Each number is 128 + 32 x the weight over its row's rms, rounded and kept within 0 to 255. Layers, rows and columns count from 0. Numbers have three digits each. The size before them is the row's rms in percent of the matrix's.

# q: layer 4 attention query, 64x64, rms 0.254, rows 0-31, columns 0-63
# k: layer 4 attention key, 64x64, rms 0.244, rows 0-31, columns 0-63
# v: layer 4 attention value, 64x64, rms 0.21, rows 0-14, columns 0-63
# o: layer 4 attention output (transposed), 64x64, rms 0.169, rows 0-13, columns 0-63
q0 093:113148138156157040112081122124129143132149182136153111125116117111110135113108035092125103127192094089209130139078152118161081108106123135094143136145140130123160144084169116110118121126054078
k0 103:142094146096110173121111143154097089098112149110144129189105168125141125136140184082162164133121154197105117133166097134180101140181101118151179173097178158175122119118149090175126190107186155
q1 122:154154142106172108158111149184119166110097129126088149107178140087176192065074180142134137149143097072163151113110103066103175150096145136116115096166087115108146156145108078119144176132147085
k1 104:159145124112165093099150101114145167137137152175101058139072078147086113187125067154079087142150113072121109080128111166110161119155128136089125078142116096112110094071117184096148122110080118
q2 075:179171139166165126127141143130075193118133165096095107131134070120149098119121134110142052152159116076126173138133142151129068189134130125092138103149101121204112083134163114114128145133045149
k2 094:141136186104105094139093153158136101122081123142120180141144145103121137071154066115089082143117120145162100118077141095137164109113120093175158104102179146161126171073123047194153120122170160
q3 110:133055131132126154154204083087138137159160122155162126119108086164159112148139176120132127131143217173114100117165132132072141124125096130160138143158158159116087103146096194189126149098131184
k3 079:109159139168079141116125143210058095135125168099197131104171140140124192093139119088141129107079125156126117133144152055133152162128163084125104156095124150128125139164134056132092106146077149
q4 088:155209161131183119104126212148092115107117151150097146105133198111065113135166077147103113116132097082118140092071150124143122155125092127138158062133139099109157146128143060123128087134103108
k4 073:091074053096122137080140102091121186124122145118123157142115153093114089103170139151092128084109089074084116164092072175166111120133089135144137088095142112155130127084190104141147179121182112
q5 082:124135165131178077147107156175116124087125061152107097063085160100134087105152115137114108108159139091160144151122104102119132188191099085136123107159155100140126141148154097064188129182087169
k5 092:159133136192129107158141116203091135089183112123142143189161157142099159103165136145162141115106143123153153056161120150125122152132113099146111073134155177069193154081104115155111065121158149
q6 068:128093147171130114142213109080143122148119129141133146120118106209161132077145128115135105119126134159088132141165107105125137160147080043132091177130091071100057122143151138109125103171096186
k6 082:160159175107106135114098201182139081143083174094191127124177100106119164089125147109158134142082167142142120086079173179090145135129122107185073133139111161153163110122125130117079107104085141
q7 089:122045097116061136135121124122154124166107092126169113154153121192147115149106133133131194108162138154146092136078113097099122075168133171140095131151123174128151102111076148200141131072179159
k7 060:026110183125132081152150102106152072168189117114117096068122133133114066134131084123106143155123108082163129146147133172102107160140154118148119154123192135079116114150076166131103104082106124
q8 098:145098096126149073120056148125124165164104087090121105065141138148197133101114113099136184081087101089117127138097106072115172117088171130123139079143090085113104122157073100144133171122143085
k8 122:098098170090101097157129137086142139121158113186052069134127096132119092153146083157115124166147134134187124105084105177138167158151134103179125059099115145096148119090119166090145179158121077
q9 084:091145146130098118126131115127122092112140139073110149218098154101113100160137138158218131199095182117136100129085124159066092120125158182102152157113139151170106171126151170128155121085141159
k9 069:114100040160135131094102057107114134124122153081125151174103171138148109143174127119160130087152107150084109174125133062169092055097121064095184131113137083131122093131153152108151114138131124
q10 081:144173140188188133073093147130137123121161144158133127102136159096115131097159099118103056118157094073123181122101141167165114177087146201088115110114128117156165151133157088131064086123101094
k10 053:152116055119168123143138100168186120108099117082102154166106152112094097141090098145100079104099156146111177189125063139174102160141131143105179089167081165132129129086199105098134132130130109
q11 080:111133115184110152103164146173128180120127161065120127167152147136199117109106109150142152132142140124104147111126173143095096111204119092054106096109101143093091166161170076075097074153129142
k11 111:114181136090148158123085168127096035161126091147151111125150117105152088124154118126164142156175173130133178104159155136121050117134167102181127150150168126178136113123063164080141081135107124
q12 080:086129070127108144154102090147127142106156183037168073108068151099125132137146140128134143082103172099127140191128139129105167125144081155117155096139061089132131152158168118115184090112099094
k12 073:144094101191126162113114084087141128075070113066133172119110148129140118166201128147170143112119128130118137147067117099105142107171099138149198092135107135169130147132159193131116127201167104
q13 103:160159159165151101089073173141100116130115126158099147111170141168113182153083150186096111156142064112093089169111134128128114120140122142111083113141032112117168114140065131126115159197123121
k13 115:125180147117109082140165162099174134171157131172125098151158112052147096160077123100115145112119160118174113172127139174104141210134163122088085168120096127077164111149097151098100086101090118
q14 090:160167155137173118119141165067074173078092161143114184120201132127126126110136059132086102171116103134113138111143125161105107114095146145084110103119174161141127176174122128189065106148165142
k14 057:083101085082164114079135147094104136150106168149120155160192185087082127109083115152169150136180120117151139220146130123154131151134088122084195092110147163127119161125160108088169139144137120
q15 057:170176144191107108110119129122125143162124176196102133165155082185087106136167139179107096152113110166157121057136116118103206100155098102115112201131144158129154128152084130124102139083133128
k15 086:125158150126090109128116184135099088160164138174158066114176109100161162092107145129137184171117141142126165105185145113105108134114139081160088205119144095120142096132115131093106090084064190
q16 109:171119135089155142161171152172126096116144112147083136139118147151152140140172174171138136103124128134200204124110145178116097095141188147169113088094128129114170146040109102096110116166143071
k16 126:097168160125150119211154110120110130142145108174153066074089117134161099131121126127156134199134160112159073114169139168142095130116144170140031179150144120119086104152118153161173141114140152
q17 098:117122112071108123112168164048107154115097073095155158158165138105195167131144104110119196144150112188131169158160112124186061114121147107150147127082149144119143161123177141155111104156142169
k17 086:102172183089119122077138109181070103166101172128122104134144065150122088108095114137127103109172160135164137129112199168112109076110073126148079129088172154128127179125109086133175081125146117
q18 106:137107186111164167121086120159134120132097155150142123176138108044133145110127155134171171190162104053111127117102139145152102167173177176098128125089180180141132107157120162079152139150131084
k18 098:105157064125145195109147107152099118085116092192081116119083131091150080141085157067128094102122079134145161102190103115157074100112140161101139145157074145130118132179093092111099109098135114
q19 108:143118180130132082136106161057134104112078134144134206105131103108150115112129140157188107123164103189126064084132123186110163227128132156144134122121148158106120110119105125077115170157140144
k19 112:086101089154122102069112121129130138179113173124140105143116120134065160122090117084124150160120138125051093183085108119126145108160117178043112117170110128161195147129161110084146163114081120
q20 101:142126148133094202108108139119074150127129166041121170092058127215085099106098146148151140137131180155150130111142096127145146081138125108114128131157140104080139119147111114153137145175167201
k20 096:099113108115122129105056141040105159174171096154200125126113074103064143155151111135145146114093114129092058127114147169096155092165092143132190131116122108144142124124117146116118068106167145
q21 098:103161166156152144094122138159180123126120156147087220055151144096089133059123146118112170118094111104151184129129138159142137145071171146114175143105106138134094137173170123143102114098062155
k21 107:197120093081128149147110156153083130115108119120195082119122090084108105138146153125074131095097107132090154071122143166142142102093125127101088109146068105139088133061160133057164135159142182
q22 098:096161128133164062169147068088188103106119047123157105140116086114132158142080166163134126144153135110082152152123088135086106109167130115152134106104110119132087096166039147110127134076095108
k22 101:101103105157124102157117125111202169118121148147156157115187181217141112139095187133128108162163119112156129112113146131162114179141164090098077124106048172101112122168125139092147123185122123
q23 107:144111096137108110102178108130084152101171140092089095130068148114137137096125106133177142105139212130179106107150132107077072124115194156135126202111109187149117119119163126167118143195137156
k23 108:160141122137120138156105068164098048124132111118149129180096130118086170161174123131139141202127103184151110170200134115106127097112115047142163075131153113137134071144101132138143079154121107
q24 100:184073068163067140114087147149111181132104126116142116153138121125121158167119098139047110084202125126162113107132095093165124154120182067141175181136130105166114134120106107112087114100102111
k24 110:152135108121084091125157142156156120128116154132102173118127126082137159140132084148066086171188156107120133136145150122104108133213158173174119039070191105092123141131139109121092084092128130
q25 097:109128112077130133138159126104123153099158071153128137072127146164071102144169166051107174147120148169110135168134116122138046126158097091116105098157106107085177095135124158177075139138188152
k25 094:115136224125171077151105105136083147178136125156135159127141144130091124153129127105163117064121102111138117119169112168178114165174081144125122167106142134050119147157111120129196183125175088
q26 106:110173160089105145135158084095072144071177140130117114121129107171176134051124120134095102116101112115114124117191112110118116122099036181134109121149109094140082084183131120137117181130166166
k26 113:158172159126121154080097161089135155109145074097145126170088144144070149158057161173161138178115111143153164115099129170130117152120090063132140112091150151100214113147169101140126163152092117
q27 112:095118075115130157119132142145103144130115081175186182077101167043157114140091148163132124092107150072184138138154131139148113139109158219123096151086108143102092127170142148122154148129121178
k27 105:173124129148078141159138132174165155127131113061111102146139088123113152169118161122095173163165095134144130110144114169102090051085123139093182079167087169149129150068122175115178074119138135
q28 100:113061127109143075150078234101196135080100125066138081112167129144097125139133148121125120108131118120154163041100115117089080086108121118110144117142150111166155101121134116105118159129162137
k28 097:098119110156109182109102081138126129154155110134084090101127151176056097126122121096170160118113130129137174164153119151123146200173177136136061087096171115082049151112133117101119132074141101
q29 119:056135191107153029076073204143088153121155098120061099133125150151115146159141140127123131093134125160118072145142132109189184119140117157143124115134091104134114116134146172150113115104129149
k29 107:190168129162139139100130049154149177157143106116150110157180123134124141113134071147141154089083155125170143128064045114097126169107106118082125092090148134153190111174112103143128145148084129
q30 101:186162059073098151168161134116150149135126140145116171131156097143111106169101033158094145097141110064087118121076192134114142149159120101151141143120138127083094130117143088073138134122077111
k30 102:125096133093042144102098156138148085121153128117145167153136160181185129118129089111065087199177069073107101092087166131120126068140123133086115135160153087148114152113106117114151158137153137
q31 107:145125121189160113089183131152148124162144099160125157163102147147164137071107146145155116092128050134094107149136135111115104132162122136117187138160145070122137063137096098173091057076109071
k31 106:067082149101112097188170129160126098133117076137121123130119128127124128147096108119052134121113202101118152160129097165176108189111109135183139170048077125133155080154134117082135149155145137
v0 087:120107134101175117084053137164062112118110195153114131146123126100120171138168074135104192132088127131113172123173108135119143132131121129166175145089140151117134064079078142160072102178150108
o0 085:118107146098121179066143112134091079053160211163156117129122114177122183112110073094103148097127158151148098150139107151128151116116117077098099086156111141119152104150118191179118120112184144
v1 108:146194133138119125139125133157108121112137173075134166140191152130135187133063061132170123111082164113091145114144079137129144193159168131103076109089133124170135178181122138108094183114113152
o1 109:081150144102169181163114101155166080122108141156096186147093103131130122121099130124145155208154162176075100171140066138059130141156140153119093119096132179138129106124076114110105151179131084
v2 100:112140077108134217186128067093134119126165166133156131128115082127158076105117139108104098150098131132116097085105184158126178094117156073131112127178208109107150080138144134146137083157134102
o2 107:154132064131196098193144141076131149123142201114162173124134118164107111189160140156132118124152156094139108080093182112199125144113190073124126143135112107144110103111170109130133120179137093
v3 103:141089062161152125092113132132145129100113114145114082149090103102120154139146177120125138168160178125148050083135182113182120088207107125097166148132120117152144123077068143167155077130082128
o3 106:159086114155148054138164165187093174187145146162101089112095155135095194117158093106132108066164117060103153157160137122147070117148145106143133114142107167134104118157111119176114160084141123
v4 098:095125088154106096126152134158197137127119116152191171170132126111151147095093133147124128103111074149131120103168112124098157158168123155082128076074095127073193130182084188109195132158134113
o4 102:144170098141112161103147161128093152155085116123118167120133130109165112100065166110103181108088147088087083104085103146110169143159128100098162139150118198099123141224136141127157155186076136
v5 091:100121087122086061136135165124097119097173136160083126158107146159108112142178098052145153150076140151108115184082080128177146118092134098125109136214101156101151128120112094130141097127072159
o5 090:160084122140116062121156156104081179101119106110144128146110115114121146215114077150118139194112113130122158148101114121118118097160120172135054207167141113078184111109131185119117132146090117
v6 102:184129157103119123170160124120137129155144160141106120123108168100160121143175144144121090038163073060108143107165151074131130080099150122115120166153093133133147156116209116076115139080182141
o6 100:115116179113113133144061147143171125161087105127203145132084119102114150097131119089131084095131155148129152059074158144078105092112170188150132108095123110116143146114168108170076059148091126
v7 109:097169115133140176162131120085139100137153132127145105125102113147146124184100086106185154084074124185092163121137081149097125130137170152087112045111152172104149185126102135169188162091097158
o7 110:131147113174131142153120131127148051137119134106093164110093142123101164174120112073147159164114039150107133113157152103123131069119142118098151156128150144128146179149126157053195146172173065
v8 102:199120197140150119112153111148144078186112143112110110130108147093153106109040094127099161108095146156097168184124050141127129071115071107151104097145122128120141158135163123147168109146116081
o8 104:090102198129144141128155184128171088179039125114109096150130126126120112163127202108059119104118129137106099148134126094186150107120176152104113133179122106073137102095085161096164156122126122
v9 093:184121136112107080110103039132141071148126131108082125200143109106092137164131092118116162109132138147059152105151121080155193143122164166150131146182094132117133076137116170130167075131102138
o9 098:133092131103141137126102036109142128122112142139151149104116131166068151145087135111134194102176063164096131128165165110140152150188181122119092119185094150075170098088120138155157145138087169
v10 096:100137117130113158111102172095120097079124161133142129127109095069130141197141112105120138130111082171153072078188052145124098162133186111061130146110147112085146150117110085174104167101155165
o10 095:101147097162127180100082118090115122153144115108107139099097152169109186174134127170091113124073134169107074104145096119114071081144119132095145148108119181124091108194116121177153074116201099
v11 117:108145058202126103114096109127142160107139103121130105123106108139160125143147110157166149130122132170192082081087189110196084118124124118079172137148099152069179137104043130113134110129122115
o11 134:147113018168161125174166122146129109128131102129094056071178092156133169148130078148129116107153117116116196111090140134119171098137134085097142139093127158058107141141111095122104095119113105
v12 107:122102144120152112198093160106140081080135169138096139138112173163144126115149102066104172108185069063129131095116157148123135123149151125203121113165152139166142098080112172138101066116176139
o12 114:118098181155122153165110118085063090147146134092176120088115126158112077104119076104109156089160118074115129114088163115095144169082108164143180129201153148138114116076134191168098094143133128
v13 091:197199054109117117108105149144152133105139151117150127106199133148146111117076108194164177113133148132134108190147146176163118131171171171167105093082135146150109132109112157103141129151114070
o13 095:160144149082171113071147150147120087100144132128154162112160091111137045095104150147122190056191120119041174156146111103100127124115129132119140133111129154132135144133079132096155100071115080
v14 101:108100116126118174121160063132158142108150147079104085146120087128159126097113101127061128073184150106115165112073145115051132107149148173079092147107127145101154105106131165090172058163132111